config.toml
n_layer = 12
n_head = 4
n_kv_head = 4
attn_scale = 0.177
parallel_block = false
init = "uniform"
lr = 0.00593
beta1 = 0.95
grad_clip = 2.0
schedule = "wsd"
decay_shape = "linear"
final_lr_fraction = 0.0
batch_tokens = 16384
seq_len = 256
steps = 7667
Each number is 500 + 25 x the weight over its row's rms, rounded and kept within 0 to 999. Layers, rows and columns count from 0. Numbers have three digits each. The size before them is the row's rms in percent of the matrix's.

# layer 2 attention query, 128x96, rms 0.0582, rows 14-54, columns 0-95
102:539497533497524523499483491468481471563471530497516520520486503497516502508520502525507510574495490461483546451580516518518493506532497494505509495493473464475526461459532487466531475522493524500502488520490498468501505483460480470524463494512501476471499471534501494459477501508500518507
091:513522499476550492522458489484525517499483465512459482473510488480521504509501483462519477495470516464510455571526446543524535539516480483488513484504469490500490511523489493483498530520473516463484496505513493476450530479519533520532495510490528510471470485495508550514476510558497517521
098:518485467472493521494484492603446487478544511490482492520499480485473514506531486490497455487539496491513537502485519511492527528503540504536505514480515491468496486493512489537525494495477459452502475483529474514518499494540489480508512492447498487468530544503497477509494520464490455523
101:484483514489515459521513512525523518471524449480493514465485546480465503494517474470527549579493487491503513480530478505465500508508498492508486483456482487532465507514491456509470501463515499483525504507520498556519495451480550480531546476499500510499536494519514488538507493479518492464
100:521464472526504468530477454490506482501476459505497509489523496517459498500522537478471461511487473530482489462509518499543537529546477507510456498532542519519478534538523480476474514515522538505477482517466474489498507510497472482484517475523529518539539468474504499511466466553491487525
096:461462473471482488486502524485479491512503508503463510498502485483516488496552462528547541499499541515469514485497543527450494476538509494490488525503499543525546458510486532508540475484482494467452470549513496535492511474468531504509476493521522498535486482468507473501505530478464482529
113:511529503539444497490450451487501506534528529483482509493500494455494474516484464513479514494496484442470519464518472554484509473490501496461531507521489482547504448514514501510479505515491526554525501522485533471490507554500479522495509508477504502485534477481503509545502471542485483510
093:501528495496475562524516493511494505532464501484487442485495539536459486475538490497479497485473522502564478530510490527492477489461490550471489519552534548484514533533524498463483478505506468503470488498542474496493503487492495512505517509481506530484480470525507461528491524472499526466
115:524435547482495486463485524475520492488485492499529488483479497527546464473522515522462516462524499480486503528486518458497510490495509498535531486489506517432509527505453535493494497492496486458468471521547479528530500504512489490494531514529489498527480508492525517515500567471469464522
100:510487501500499526484527449473479502486523517547542441502485506463476470485474543506549462513518536474521509516510497478497502476523478499469496494510522501559488507525486524496504471531463562519498473470514504504451462488525469498517490492552486539480471518493493501508502491482508544488
112:495504518506492490474498479492499512558497507508442496503499550470518524464496478477540528499451495499485542486501571491497507505459534489511570517528483501465532459492449492471506498519499542524494438518518488538501493481513521480492464507466482500493516496486489503491516505486468502521
110:489526485505507489470494489527512454491467498518464530485498567445537482516507500542526523513479474490536532477484519531449512519493474484508507543491510516491512438506540484470525504518485464525530453481492500535541498460517476516536501493489498503523486498466518506474515489471468513517
102:489466533491459525479452489460512482455547511531450529491568500510503492492464508491507508521516474496486511513493492472479498492459527497542492538522494544511488447523471542491464547520475496524467484500534504484529494477527509492524486511486471474489491531492476496516484532481513528492
092:498475457473475547473501452501547499507485508504503502479507498506447488538493515495525437508476503520501517497481548469482494525483548503538492501462470529497514509510486480456509521521527528475522477562500535510505479488522522506478543516505469491493465510489493505472527567485490486491
089:535486487527470505525504491496482514512473484497530485533504505513476515497497477482446476488517473454460519523502506511508462508531473500508487484500513449478501541486495513447506507482470523502514591516493523528503527465514469531483543541504442507493525500495507462523501532532521521506
098:492476550497460504523466476464529531521477512525497487523540515501499478515468498512482483484466506486504508428458539559497527474507490517497477511527502491488519504497473457453541493500502497534482475487510511505520488532503551501496481523510512519510505479444465533528504526452524526498
092:506485563497462536445488521448473498480477511480481481487514478520528496498531484508497520481504510478487506502440522550517488507511523483477469465473481474513507487531522492530511518517503553482498461525474519525507480535502502503548515509490511445459545460480534505492535510507491507496
104:483488484474510490497440534460485514500524546503466490492474510502520529457532502530536531510490492507482480512501539503481537482468524507492481543474456518514476461481534501526510541507502481508485486543481518545549462523496456517456487460482490481491475499464493533498512509518490504536
092:515431493496514512471497509516476483477519500502488510525506475503492489464505455524487479479493440509562504510520514517539496479498534488539473496445488478467469505482519507556508511541519484501508488503464531489519547456483510459489491495500515520515493493471505536469540526508515481551
106:501483481471494500459489506526482527479487528516467469488537515484499523478518507508566523499501507526509539472488514490463526525520534538521470477495543498502525477521467506503485518434536469511489463544509497556512486498509509460525503489494478436476486480497474507476488516488463489536
083:520489466506473467446532530509475531469503452522536490516474514531534492517512552519490466509523458473500506509486502466521493539539519484515489471519504499463472483561489460514521483473516459492499504492525519509531497454512503536464495532498515534486496497500493498453460509513489530506
094:507478505488480560464485517489501497526505538544459465478532527475491510524511465482485475494482546510445515486554552491474514514473500500537488515502501509500472476516485493532521418511485497515504484537508492493457550536495496514514483513505531499499513494479460501495514480490465508474
103:501518513521546500518515518545511495498496514477524548548518478517505494464527526487536528492518477472528470477466494512497511512498473472521528493518488461514492507489508489515471461504514493513526544508496488476444497454433494519494515470511505513480529501556448467491473447502490511523
102:520480511474487488512490509481483457540482498506477515451519535488537495462515505524539503500508470478518507523459542495475484519496496487489517545507499516488510484484463559507538476513467460516461479482537518546492504530498527506522504480537482474481521533479485466472501545438481497522
087:513519510485480512501498510471490490481520542483504487472519504527492523464474458517528532496490517460512519476546518519480516478542425506531500505469483499491505469520450480461513526469514511514492477502496484538521513456477496507552491444499526470533490508513486505520540469505539537473
105:526463518467509515512542506490484488463517515447543510487478483528482494475521517491524485495517481501492459525494549471518495491456517491549526535459496534499484534517497502493433520482505532445487467488495476505522527491527518521493489555494461472516478515495533512499503539492467497493
104:470501442537510506502458488508501492486467461504514550485551484513497478491507524461521491498495479468524458517533479487505468463540479518472462530522497501521495503527509476488537504499464484521478500522469508463456549502517509529473518487499536496470525514521522452521514520530535502532
103:483512523485504479545520481504482529504487462533515519478477514499473501532478505501498505495508537480473487439536493533502495496532451494484478481512503432537481496516567522493503476503559468456514532503522499506437519534503496527484493482489523499543479488518488507486474529496535509508
086:476531530520477485457523470498496503550454491500526476499470470507440494498522490477529516528498498532500503505478449481477494523503453525519514479509479479501464552495521525469509541495540494513475521504528480533453563477519489501501530498503518480461525510540515508469510511515491521522
095:464507544470504526498527514497503464491470533482533517492526485470513454524539512487475490514495505479506524508519490516498475475472509558512517496536558515517484471509472491462485514530512438511505484528496513498475474518476550489481498541497516455485499491479496501508507456444467501549
100:526495528468499506502468507500493498517463508515488432445480507461527458499501498531508505512487482495447529467468529540507491534535492511422513512530483508463519499510498488507517506510522499544507492507551500508503534498456501489508524508494506478482479480480479538491491521529458532546
107:492491482495493547496474526482492503515513481511543471498486483475544524505473501564483514475472498544492543508495486492520485502456535484479542546482527492540521452526501504480551494491506510504512519501459542455493499497512493494475492479522514441502517484470497490495511520453484445480
096:495479529498517450473470490506491528475494515534518508473492461498497501466514501473503529484500530560503549470509562462509524521518544509502508488459468520483500499444487518478494521519503478485485482496431543523533462490509491491496510496541519497521505535495486473475516483495523462529
088:491481492491456500501518512496530474496477481501491526469462564497500518488494505500507512483494466459469517499533477559516526543497526441531475494510458494519482513484559447519490486515535529483484523501444489520503495526487534464540504482517478488525520512521502492528545483486484497496
092:514525507537510501499494509486480516493511505452527483517533514525470498473492484509489527496525525525487516502464497468488491515498489527515484486519505506515509521468482500548486525459530495428470537482525451522508533487527476429501513479563457480529503500519517484506454492449514524501
116:484476486487536521527553492516460529455513478485525485497499477497483531540522527508504475480514483509486489529487490482541482504530462498483482454514469483502499591499465518494481483476510529473498545465485501447475514503512500491491505528558520500503502487521509522496515483515555490476
095:501492510531495512533468495497519470480539508531526504504477502491489524504516522468485515476442530521489489511531488512483502547459470502548540484468482506534476473474521493517542492496471462520510527456466479480504506541556482522483506477509481490489445463474460500525513536499509504533
100:503457479489481506481492504520504454541456464552523508466478514526549455441512471508496481512500500533497489505499518492447459506487494503546519499488497522513534541504525511497507527491525493513477496492527515502488501456447514495500504489533505476504479542538511482512524563502517465497
080:487545544492464482513485525529507539539503520478520469535485516515528492492453485470517487473491468508517485521543494448516461509501466518516465487536482509514522528532532536499507523518474448479469482497461499470475496529516482494515527470479451547510509503496484528506500490522496491454
096:484527497455496523476523510494552505500511482504496512518468507486525496477485427505493501437487518530452503543460480507479511481503528515483518511536489480449484481528500496503500510521474522508541492528507457496512486523549521469523546478526475488531509467451489545503497513497499531485
088:470531516495467495488510481482480487529511571485510505502480490458479526501509514531511508479497463467500491503510516476487514534469453576506473515548495483509504468460507513493490526474466514494509475524464519487563497488524529509471534503520497527490483507517485493558502546467510476500
# layer 2 attention key, 128x96, rms 0.0577, rows 14-53, columns 0-95
097:464493479509450469496506519519490509476547524544521513480470503495515460518435520465480490468494532516486477524465488502469560522497473502514495474508533503540515521497528500511507509503491509530516485458470504522482505513514501509427468511490507532540505513499459474544528503476529490521
095:513522525525480529501533486515492502472496523526527521509479510464451508440508492501457510506532490498456496473477540447475480487521487483512499478515530495494527494452513540506488466512547493523524525510502484446511517524471512486502511479530462485492549478546511486476511481482537533465
098:516515493554473492491478512425526472511493501495473523517509515519502454483485487481542567500461512476513533488499529509513507464482523545488506518513491524542498458491477478502481537494517533513518520528553502502493457494442466515489465483497504487521483481503528509498459515499467517502
091:495519476502512539441499533499507498479535508487500449503501480468506530530505511495506479448508516530519489534463512506524499487524537497475455506530461506463499487458516557511483469541525512490477506538489492466485497493491496499500488557504514496513419497469498528464515497516488481528
096:505486520523501545485468533528454541493445507522532488546478469512473525456499479488520521483509531485499487512521492497462477487485498505492502519458491467498502515493505536536503507462483491487478542489490509505500504496492530521518446495470478486488514563553475500451542544483516483515
100:517550525470494509497469515473521548501518478523483519497491525489517542534475484480478505489456492476509493498524446478493474494498511534516479497533513490487477469471521435514486472539487495512537521523445543485489523555504526530500532509478524484497463510462450472517508504489498514495
106:498536501509524501534539517525512483467482470500540514533503480518506479530499495473470492515516486471536461518518489497510515488508445471488528512489551459503485545516540462462528500516506513491487535472496481467474520462505478496470476480491543525524469502547494505457497446520525517476
097:528505509468511496504493508499512490504494465490484555510517480502514470485510495498515555556519546499451472507462522490519510479526503491516488494493458495500503494477540485478479484510535506479557455492488483491484495513519449529536500511490494519488549504507514499418519475531487447529
106:548512473464513521526516506510495487555497501525472505514497547485499493482501488474520452511498499549505539459484497493503515529482580482484516507471530488523551421493536470487492508521505488495498461520502517523506510493480476477493488494460521461474517497469482487503493536475477500484
097:526491528464489484513489529489476536516453527491476509474533521535485526515504535543442527505517513504489505500479532511465526520473495455548505487528501502436519519521484503463525519478507441500478486508501535491540502516484475536492487496496494463483476518530503517458509497486537455493
109:517519492501499489522489550524492476518485484555493508494494526458487451533496486553498487506515517458503466454520418555497540492512504457471497488506521485523474471473540523504533494504499493506515498531506521495510477526469486539479536515483496497513491462487473508489471481522514543500
109:522543489499485504531480461511492533498550513527464500537491470515484495509496468447485473500507525470505476486514482549529507510491498494467510478566478467532442490515464529510489500540508512532496519526492498457475469536479487515487498500466511522479514482507497533479468477557507513475
097:483491477521525518510527455563494480517473539467490511500482532453506531510521485511472499509438511500526511498551527547512507507493500486513532445493524460474477454475513473522530494515499497463481454520473509487475483481474511514500535480474524496505522493514553510473521487506473511507
094:500484498498453478519504508505488490547480491501509501527523527501502499500480546530542556451477506492517470465540476541514449500481472496481530513530501523442495447476531503493517505484466482553489463521506513505488471513517515512519443508506526466515532503476521495522520467507494484479
089:520462495511452509473512478482500506504487455522532508466470512526498447474517479512476478517474479553517443512520526469516509507448502514490531529510496503482498515523536510503484493483537535482442483502520467511506507524508538474513483467522550476539481545518478529514506527508504475490
097:477540486486499460491567511521495479506476479548464508478457507515509523487516459553491507507523502487470501512525487540480455532467489496478495492522518503532468526542522523491505483489469512505533511492509497509495498512492458547514482450481529483511504484508470468464560476522512531484
090:497499472525527444533503481515524483474503506466545574509479516493484516485502468494528479470533504478476519475522495493506526481535478525547506500566496518504508458483502492462532476496477492491491531484504475498465516488460545511501497465469505494538441525493479504503513529475502523514
101:487550519530470483497486495521550448530505541465511497520526465461501511490463450507513497483497535484497513462496439555469514515497471507532507459497511492494538493542490470482488494511512526502499490533509500489473519526528531507505526542463494525500481507461486476501474481505483540475
094:489529495503484500520507486511574512521475464526478496453489517488534515535502562507511492531500509511462479495488476480462496524507545509498505495529524480522531493507503456455481483505464494506521486510482511507524451510535498483530526508483443462508483543490525469551461493494472488486
107:490508500534479500509506472459537456526517541501486547480511546471535471501523466538483499495484531523509495480508502526508507518459511497459532519485473519496520441495508466499508495551464491503497479524510525506474500504478478527484464522463550532486528488452517454509490472502487532521
081:532517448500483487510456526502515480505470508482506499481501499453503527491525459529501521511499536552514489512462573546494507522520494514504501505457474496502480544461502519468502488497515534487520477544473504507537445509505515458499519480484448479471512520520524468474493483481484511511
094:492533474502508457499505470543563521493536507433505529499486488492493499508472547487518480516509516481517496495508455521507512474514460476497531515511534485522524500496474473473549525509541521478460506479485525513466493497492482512429520484486503457490505457457497513525502503502493540509
098:493471492511514499500475497492497505498499474511467522484492495491504522514528474488459469478530469499463516490518504481505469507557485556449481486474498547470508567534484564494544536485478503489478519505544490512522529496535479484483474517524494491480492519522499472478483459518550468509
104:472476506510484497503483504497474514544510522531489527526494487473492524505474456493518518492442541495463509507539484535494508470509507537517489502541473493510530461511533449483478529539469499519524499515544504501480497499508509512527538491445499471485467452487460548509511488523524496448
095:501463529508473512476488467480510525463460478523493496473516501490520501519509532510505485521498493488512513522515519542487463473559507517466495534522502506503496474526561503546523523541503484514495535511462520475452499493530493539492473502506465525494489470466473443439488483501517514538
110:531513488480464494481492509509475529556509472508474477463496521481506536503479535475534505494476458524490539504525478495493484483463541528539518516504513512476541436465491484487501521513470485477479478562505478501519466481511512494512529481486530478505550526509497504501530541480460460502
103:506502561486501538492541500476542522511549509468490462538465474506489514527471476539475467521468484525483512498469508506495474474500492519539464545516476483498518532498509477520465501480497515480516549456517491509532511496530494457521495534521457474507477464500508488500508489462483533470
103:488505467503499518501502505473487483497512493464515489479535460536477493497481508498477511494497494496529467541499516464467464488495472505479545481505493498523520541497536506479498508471455542510502475436465511505502476488511488494486478561566522535481528483550491499518547483533521549503
087:486477478512494513507537518490488509503480495489507489541486488542498524475506518534491482505487461513532518536496592504556486495479489507440489528507514509464543480527491501478459503500440520501503497464526498516533466514484492488485455470494502556491485501462484517518465489500513475502
099:497532455523521504495505474498553536517542497532489514494480489547460482545493484471540494458479502522524509492544455515520490512515501493512484533509492528547480501517512498535462434489484523483503526502511486469492492505527440473476499470501518517526492479519488475506471499498536482461
097:455534480507476497536521545478460507539528494496504499552496518450487525492497513513524496468514491479562482525512489489492548498510452475520536488523481489527503509477511496518502486487452508503493531488530513516462439493492544520498477498464482552494508482479514504503458450502501494486
104:511485494504475506474499471499527514475500525511467534530488512502474483521483514475509500494479518488516455498508442501470510483530482499571506468464541487447488514495483460489484503484523493498464511546536507521500499558472515460498466537490517523507473526506476516511490509543479562532
094:519492473504517564529476479458540484482497516490449508496538505520511507508552498487474493517495520496514493499526445494463506514497523490519465492497529515535520429526467513501520507493523501503476457547502507556454522500473461489500514486467492484498510525488479500500472544505463491517
094:524504516495510453492522503512487524563494489504486476536519509492486488492523469552467502502532494486551496514476484461520476455474503495489531480519567526506507491492525520461509486502489505503514504522487473450530503518513470525473520481539506430503475482531456517514479499542503511471
083:555432498482521494481498517502519478509507475478512502464493492478493508494531489523515479448484506532522525500521548486533487509510522497491538524454481518504493468495515517513459506479472472505527476527510497538509521503460523541491482494489526486459476509455470482490566548504503457514
119:477468531510518474468513473472495480489508479474508485492526516524460482479516510492513524506503523543517511524481535427485511461515540520530512535458487545516489516488510496490487537484519466472468477465521489554531498470492518454522497509536465474488501538518521499506490544471496472516
092:509490489493500510473509491537504523519521504461442516498485480515463512528511544487466473500509491494512508470514479496541481452538496534522439516518534489485434521514475514464490461531507487482484515503474553522501485490476503508518487478494503506522571509521474496495536495536486545510
101:449516532454491516527464509470465519523498517506481501509553498489463530508499530526502481483505512506489483491501523524522500502528494493516491484521509477464523437482510562453515473494458511480470501509524510532518465500525535470492525534520493489522453475441470525526488524491479518483
089:518556446445514502499514508518472536531498491498519519506498471495453501512495527475462521477515521465498524531479526495474487520478513512485501555474520494505498505524511464475524489444499514524525520468552509513511527478491504482489450515492527505518509491482480518482520511505469439557
102:515518525552538434519488526529492470517435454494491537532434522507521498483505495509502517530531484437528470459513490484486512491553502489515509487499488513511501487484515501500473468502520507505487509486499513499547503487442525500461502527463487524524505491489533478513490526490510499513
# layer 2 attention value, 128x96, rms 0.058, rows 0-31, columns 0-95
098:533529518482486503508490517415479534524523548544542478451462513519487506496469487492534498527501500473499479512473476467515532463456492518452494476461483464497514510513492508494511489516488488495519477531530472479527506517524483509489502505516518506486520535515525470505529481473465546534
106:511507467474491506521524507514473527506486522528528510537492519445496529480444491488505518491481488486516480513461508525462497478450525481473478452508491505503558527514532516506519514502470475469500506534495476544510540488497442539525509529487488485556498477538492485533490533467494481497
115:497518495522544486479528472525511480475499466496502485515511545481514511522486520524479493478494503536465530472493524530487440477507486490537517500475468555530506484491474517494511482466452505494481564503524473528523518477504510521489457513485492488526534439469498508494469488543531462504
120:487496492508517501532504504536463505476489526465491480487502504488497479520507505497505477532463491526503530501510465501471528496460497513538528460558526508490476517491546479504490541457483526527517503532530521490526561476464454483463458501547484476507519512473495454479462530514475515489
113:511493474419508464504515474503529484517485525507505472504497497483539552436494477470497466510500521493488475478517480509511499529436522527481482566502513502541484512472512502509523504490530547519533467460489524521483529456531483498496514529520533481493514502488508483493485482509496529513
105:473481451551522501462554482507490453517517484516489484490509542472494501501486465491495527479488506454528511494484514487562483483558520494494472541475450503532519512495524535473508529539532466504499501493508519480448460553500511506494497471504499464520500529508517488491517482493510495494
095:500530464481500570482525483479495450478511488492487455451513500536485529511504489484498544495494450498485483502524490494542523501471501476476470523499522443488504489504481507459502513488507518539509512501522526519534507567486552501488490509491478492462546516507499492460540466514518500503
088:494519521476487493448473533480512486505535522522564553490511499544523514467535477521515484498487546532508535490456450510549508513496496491515487488483530498469453481499501507534501499516530469488486474487471468464506486508497509539522474497486486483505479509510461524452483511479537473477
108:476508530506478540520524492476442503538486492533462495520506499456516559484491535450479534504522463482455539459499518510545468528495476479462511469488486488491473494540502521504525498472493514503500498494513507509477507498521565525455459471500518478503503507498531481484526528487501502481
102:476511502497463502463486456519524474463480545504495509429506509522473536506511511512447528515451468498548497503498493513502525548494535523512475518466494537478479491486519537508486481515529512540520464500479489478502490524490507508532512546508474500466524480532471503458489511492531537487
112:554522509479505491452481477513513503481519452510466520502517500534493510499499492527484516478534478532482496473489499520492550492518535484479477541534466504478503499472482499525522439511522456468483498501481457531471520509498477546483483512505476492509503458524556473542528519528488517459
113:520513512508492483529486516506521516498454482501483533541500530455454516486487528550494480486499509515541515539466530502483472555491477531469474485490566516468458481502510505458490503501484520472507502467445510526477520479513486540478540494480497455529508536491493526491487476503500518516
101:508501460554514525489484505513482480511494464515530529517512522531518515498438466514492511536485503458463494526510482519511528489489518484457510484511511534522507546533514498478450528486488479490477508515504566503474514507502502508516457463527515450484487509442499472524486532532469496480
109:496496492496455453521479520496517535505545465515491490494492451531490527521525506488474469520529521441473532506526496481517489509500487547498511468487493499469519477512455478530478522527520529464528500447498525492494500549503553479480508484486474532491520515489501468520532494485452488538
106:545531492447486501534483512493551495468476528527484440497513527484502497480488516532545485496509546489506490485492504474504481463495494520504511487514493439505491507533456509488474513502467493505511520459480487460507487509429515509498560469495506504512503512490512560513524517531507473482
083:471482517500486523508500496508510459492476474479489540492520501522486506513491502566544498456528498493535531548536484478473489501555520485510518491490530470503478515477483482501510532553510448502466524473458515492478482520453490499528536488527475509511539448471491527521482521520498499473
099:513540529471535500485452507527506503524504474483511506507470538505522559470466487473546494498525522469523517518514467466463544547478476515484482507481489482519543515454462456528526486495515518485481487481487485494525497496499492504536495487465471501502525516501530483526533464527484461535
104:509492537541481495485492492504517479481516508490529487491539490520506526486442456516506454505468508506485469509525514502481504479485449453472510503498528508494493518523536486523472513519490457553544483492515517520536547530467477474474497510485519458526514525492548467472480533461535506505
111:481512476537461483537538521511476528512467524537488547469513471494509513488489504491491534504546514486480491512522530490468472475509513491473489510461535498492515493497526533475471505532495482516454459450465479495470510514479470445517543503469490514527524506484514488549490534502548516486
108:538526495455513508457530478527482501481505497501462520493474497512509476501523506526451514498554540491481479496473512508551488519489544462477496535486507477476508504536474465487522503495519473481498516529476498521468540559476484506528470545476472487500475487488527524457471511509550500516
089:519530486492498500513540451483498506504480509511497490494468490511495521464523506483551528501479476475512470490473493511487493482475525461480493503494514501476434497486533511502499480489484525507424517502456557536520505569498471499553484481538528540473524501495511515541500482517500505523
114:503484559541494530445518488504511485483478489479465492499568506514496467470499475488517517536557506492494482500501510503476474550472510506460518488516520471525502494470512506553547473521527491501481496501456517499470495505515504502470483529520470455508512498473477483440515517516528525507
089:487457494460528515522500460486506507511515479490542496496516455573478562523489499528558517553482490492502545512507478475519477450516472483479522517504469485508508498505482479497510523524510499486517530507520489525512491506459518511484478485478558545505454520484487473476501506513480477489
111:512542469455521482460485499473510553473485513495513531477433495514500497510518523527526532507492469492511481518503483478492487515491506528465476500473532502532491489484487464513523545499503504561484473549472477474500518488520486474458501493500524539460542525486502516465519508533542469513
098:516511492491446531480496476519482478519491525530501471500501488495495505470521475512457509435504494510503479459502486492495484482539542459520537465515502519503506501549497501490504554471504491531507529492490485504485480501532512525484520570506515550477450494487534514498499493437529500539
090:501521528493450578501464552505447497463513484526537547465431514519521450510486508508478495509440506489514522516496499471495518480517504507484475480464504525480455510524508522523504491484499511500512472530509516488493500511516462499511497487483504531514482524500470506533501490476452521504
089:503513462492488521503524526477518457514463517484530527515526541547488511539489520498514500506533475516474507502497514511484513486499500458417446518502503468461481480474471470481511456489531514490490529510473499532498507511538495484488503507528477485540509504523494526535559469494465537503
117:511487482482486513525525513463493555474472483515514478515513435500508466541486525502476521513465490447478472498484492519463473495495484538477491515473477494558545504529506540532488507494469471504519502542521533547533500483505533489510489481508498529464491486472452515500456508520499509510
114:508512519489475559513522454503471468470495516479506502479563527496498522478466482454522528499501468511493490520540519469493487500500494513510525484488502482497478515460497476512572499484512518525504505486534504530482475484475530514468518535487512521497496442483445485480504554534496515461
114:486549492506482484506514484522467470516473539521502515486530519504504561519500515494434486445504527487455526487499477504478533490538490471515489533479478534471507517520494474490509513473528483511493503519542474478496505516485452481507483548490474501534479493514562484523453532479520509517
100:507545533487519497512490505492548511488466491494486460520525526472479485521506515488487486479443465458514530536479472479501479511536507507508489524485514501466468515477477551506511493514525488465485529554514540484508515534490447491549500489502537513535461521464500489502478507463520533462
104:471501513528496503462509467484491537487496493546507468495483477492488492505534549507551484536498501443524525514454472528525513504499509480474521472449452496528510471550460475531491480488482497517536512491468493476514499496505538510503533485518458502545496500521478506504523525455497514541
# layer 2 attention output (transposed), 128x96, rms 0.0718, rows 0-31, columns 0-95
102:470471486520519498483497478543478498477464494455467505559539480470493488494512469457515502513443495498494499457518536545486460510532549500516558501518521500535481487443511469467505504500527513506490517487512505479469507483548532503509498509497489481475501493522519541516484510511537479478
108:498461510530539466483477505485484471505487481446500492464522438505502515557565491499531475488504505499470511479497481515526522521493500504495512487466522489545515466472503499501494529484502500521523511518535542473470503462522528435490474475538535505481489524500523475529499462500529509493
116:520507488469490522543434532483527493511495488538493515441506472526524474486509462486477527513538478480493484502502459448527569535503478508493474477507520488508522517489511524502484508499529513496489454503478538506499492540471518453490513505518507501522476548495508468530480491494454486526
123:517516474477507503489502491492498472511532477489525492507516523513471538509515528516488557496486502470485475473508525510545473506546499522473467527474466484543471481491507497464484493542493471468518475527490472527502537495525524531522505507503511529563473520516472425504525445485499506522
121:505484509572515527496517453518483506469521451526518515519494483538509454511520531520509509448472487535485499488491502478517483508519493473557506481499494460478474483519491464519462513494456479525488511532464515518495493526528513486481450479459513503488546507551497496504532536505502502520
099:481518558466492503510504542530488518483460551491508500506531454488524510478465516517530481524543521512504484508472497514434531536469510500555494456503538517422509476500480500521470487492490514494511502507491459489505483480536494506513494493482489524448495500503509515486469487484518527508
098:501542493504511494480511539537525545504472491515504484555499514492550449475519526492519486511487537506477482530440499509474446488482504497509506500502520543504436498515526527492503479509501512495512496538526463486468494521514529511481523498504510472500470496535522517467427501494470486465
084:496489516560504491509530494520497503529474477517446480541489493449476473471459521486494511523456457499453475506477512520466486477502496463500481513510535498502511516505489488517534509486479507470464483477516517527518535493502527465488553513503494496495527496511466490541555514523462559507
114:501514470502553499501490489513529490490475479486500501534488457559499470529499452523526509494483559491509505538516480466473506474494518539520462530477517513497498444492496497525506500534492491480521569507473462502493518519477444466498532493525477489491484504536503541491468491490515464509
103:526507500504479503488536517506500530505486478503525483530466550498505510485482506493534493481494507503422491515453488493468436485461480529506540479542529464488487512542517499515473521460476478494488520556518486490492517489487532517502501461491525468504482504499514526543527507537485554497
127:483471485534462512517504518478537531524490523503482447483534499502547496523486532488512510475457496492552542523539489484527462508445474502506504494473538511509531534530494497558507518460522486526470521533471515460495494501472521460488479481503527471497464516481465491493494493481491493513
105:461508488518514500521497478438497472479509488525531489457500495513488517534533487502540498524556498505484479491520458492495510477511486472528553516497472449497552461519523467509500499498483507510488495507521506481545488512514475485496451471538511513479493486546492485541558478490529456506
106:502506508460500495512511510486527498476552543478482505532527460472480464505520542483537518523500515550513461519517497472540494504491475491485502493495536495541496445456505507489524503514474513490480486503495437500526503459508482510482494549496460547523480506513527464513484472440510505502
105:477517502486488506486529488496492486527495503490506482510484492530501468474463475481466509488463497526537515473530521520479503463503509529527503557498495497478484508524528522476499514515468498540484505541477479503510470489518414544480485543482484531531528473489468577491519519527500461487
109:475467481530487509459504505509506518498542490503524543487496513518499488519536483481504506527483513526509487490450470528493519510545547463501496506474497560489494520484509490497523498465533504475465459516512570496488461484551465499445473494496486549484499495518462495467511532517485517517
088:486484476484467462524531506472517511533512509495510480485451510447521546481478526479491489515494513510478516523543507512521550512469471493505487512507485528468530539528494507510515491424523518478483450519546493493499502457490500496459508532484488508502486510529518452467554507491482519509
097:478495473546453463551559493518503526512444477531512519506483450477529469465545527486517487511467452538506490492534533545514477509543489481538504521473491498498516473456505509521476517479470506520490489479478486491490469488485512486471502491514516485505523524515501497502466533505502481476
104:446493478479537493458487561515481482483519497484476528526490509457491485516492519467477537509498477526500497487448458517492461527522506548484492545497518482517495481482490493486535504482507505463498503549501447452523493511518542504538521516490513510510520502519498440533519514486514484527
110:491478509496505454485453518475525496507539473486510447533469498494485470524478472473531494483521479539531488490522461501496559540449483563478534503514492490518480484541490493517483489458520509503532546526560480518515506457528481528504468479499509513510507510502493503489505509485490486510
107:459502520504445508495487461508526539497523553498525502536517537503538488533492503490517484466480470496499492512480494516454496476457454524514469515482529534478458504549482516531529503481490508509527497494522519539502487516478527463495497476527527524490520529502511486526520448486444478481
099:488465502523540501477512464509492532512500481496496516490540528495506486538510449500516500498465522534500524529523492505554499507483485484476519487569478513491441478519482517520488481506500504547523487499547449534480487458485537509466468511504486487500471497564506497485457509478485483481
108:533516452468480498533503500522533536534536493514510491549457518505512516498514494509496494472487514509486520523512501516491509480522457493509463547438491485463496493538490450500486548462490500492475499519535469492540480523503494505552521474474546500469521503536507472507471463477502485477
092:470507518536505494494501507506492497482518498510417531510501525483512500469471492476449510534464530500509514523511530523507515494486505484511486527493521506488503501467503539494472450514529508504485495548466503473443523487506535481464536547500464491511523460492535490462527547532472473516
109:509482479499447557524516478454491504505489482508491491538503537495507477507509531485488510471448501496475453496529503498468481461501492507507545533515494476516523503498522498476487462494526535450509503456540520527471483500488527500505498481518524452532526515567525493485469514531502505460
104:513467558451512550492484484509470518512494472481506530507485513494503503531477497499478486482468533500480529488489501493545504518484546526501481489500516525457498519499493499500538445517438526477507497477501545502515539530485482432494500503522517496488531478506504537508515456513492508439
089:516484504466516463480512468502472506517503509488488494518510463446444555481529517502543485515528485485481449469513508534515493516521509473516516489556523476536478491435498513484527486516474534489491536482516485514509533495474526533502554490521452478487494505482502536505498491513505462483
088:484492489518530509510473489468523533466478529537471463479482472473522504492568504500521479505475532519525545498515486502534485518461502510540514488483462549533491517479493529497494459506492501560453512503536479495535503535504524532510496483494506493456452492507508487477461502474529485476
121:555505511502501484458457467482496447498556541488484539497507515537492494508509476489480481478512510534459469512508500458488507484533475487471553493506512465519486506495490514455478538501537521500505509501511533470422502512499482516478501528499496474511506524480560510498482505504518459500
114:550515446483519474500499507522542536521520423473507501511438491536522535475539505516496475502493553492458499512484502515527505511499507481514452493490521490501510505493519528493476511450530498462494526548479522466513518494493509486499525485474487463493510495494542473488482486490452514486
117:461466527506457509486462500479521504483470514484515506515464467515504479503488474500509517501485471505485470495499496515524475566459511601514494481505513505499501495459478546513512474487457496504519529515459494514512549510487518482497496491514520493526496532468487473538549461484481508518
109:465458490532500509492516515494481520494523575502504551473495519528493564487506474528511521524547507501485482520488518509504497517486456514517520473526501486471506476461486513488504514496539497508514482507500433519476537477462521527481463473505460479466488456525496484476501489509488478548
106:492486503476511485531513456517491503490487555486498527462503495504453496502482441460486486470489520542460548468521520509450488506492532522529486562496522510507509512485511475504507480503503493527472513491541525487456467483501476490488500529501541531465482545520519541519465498536500488514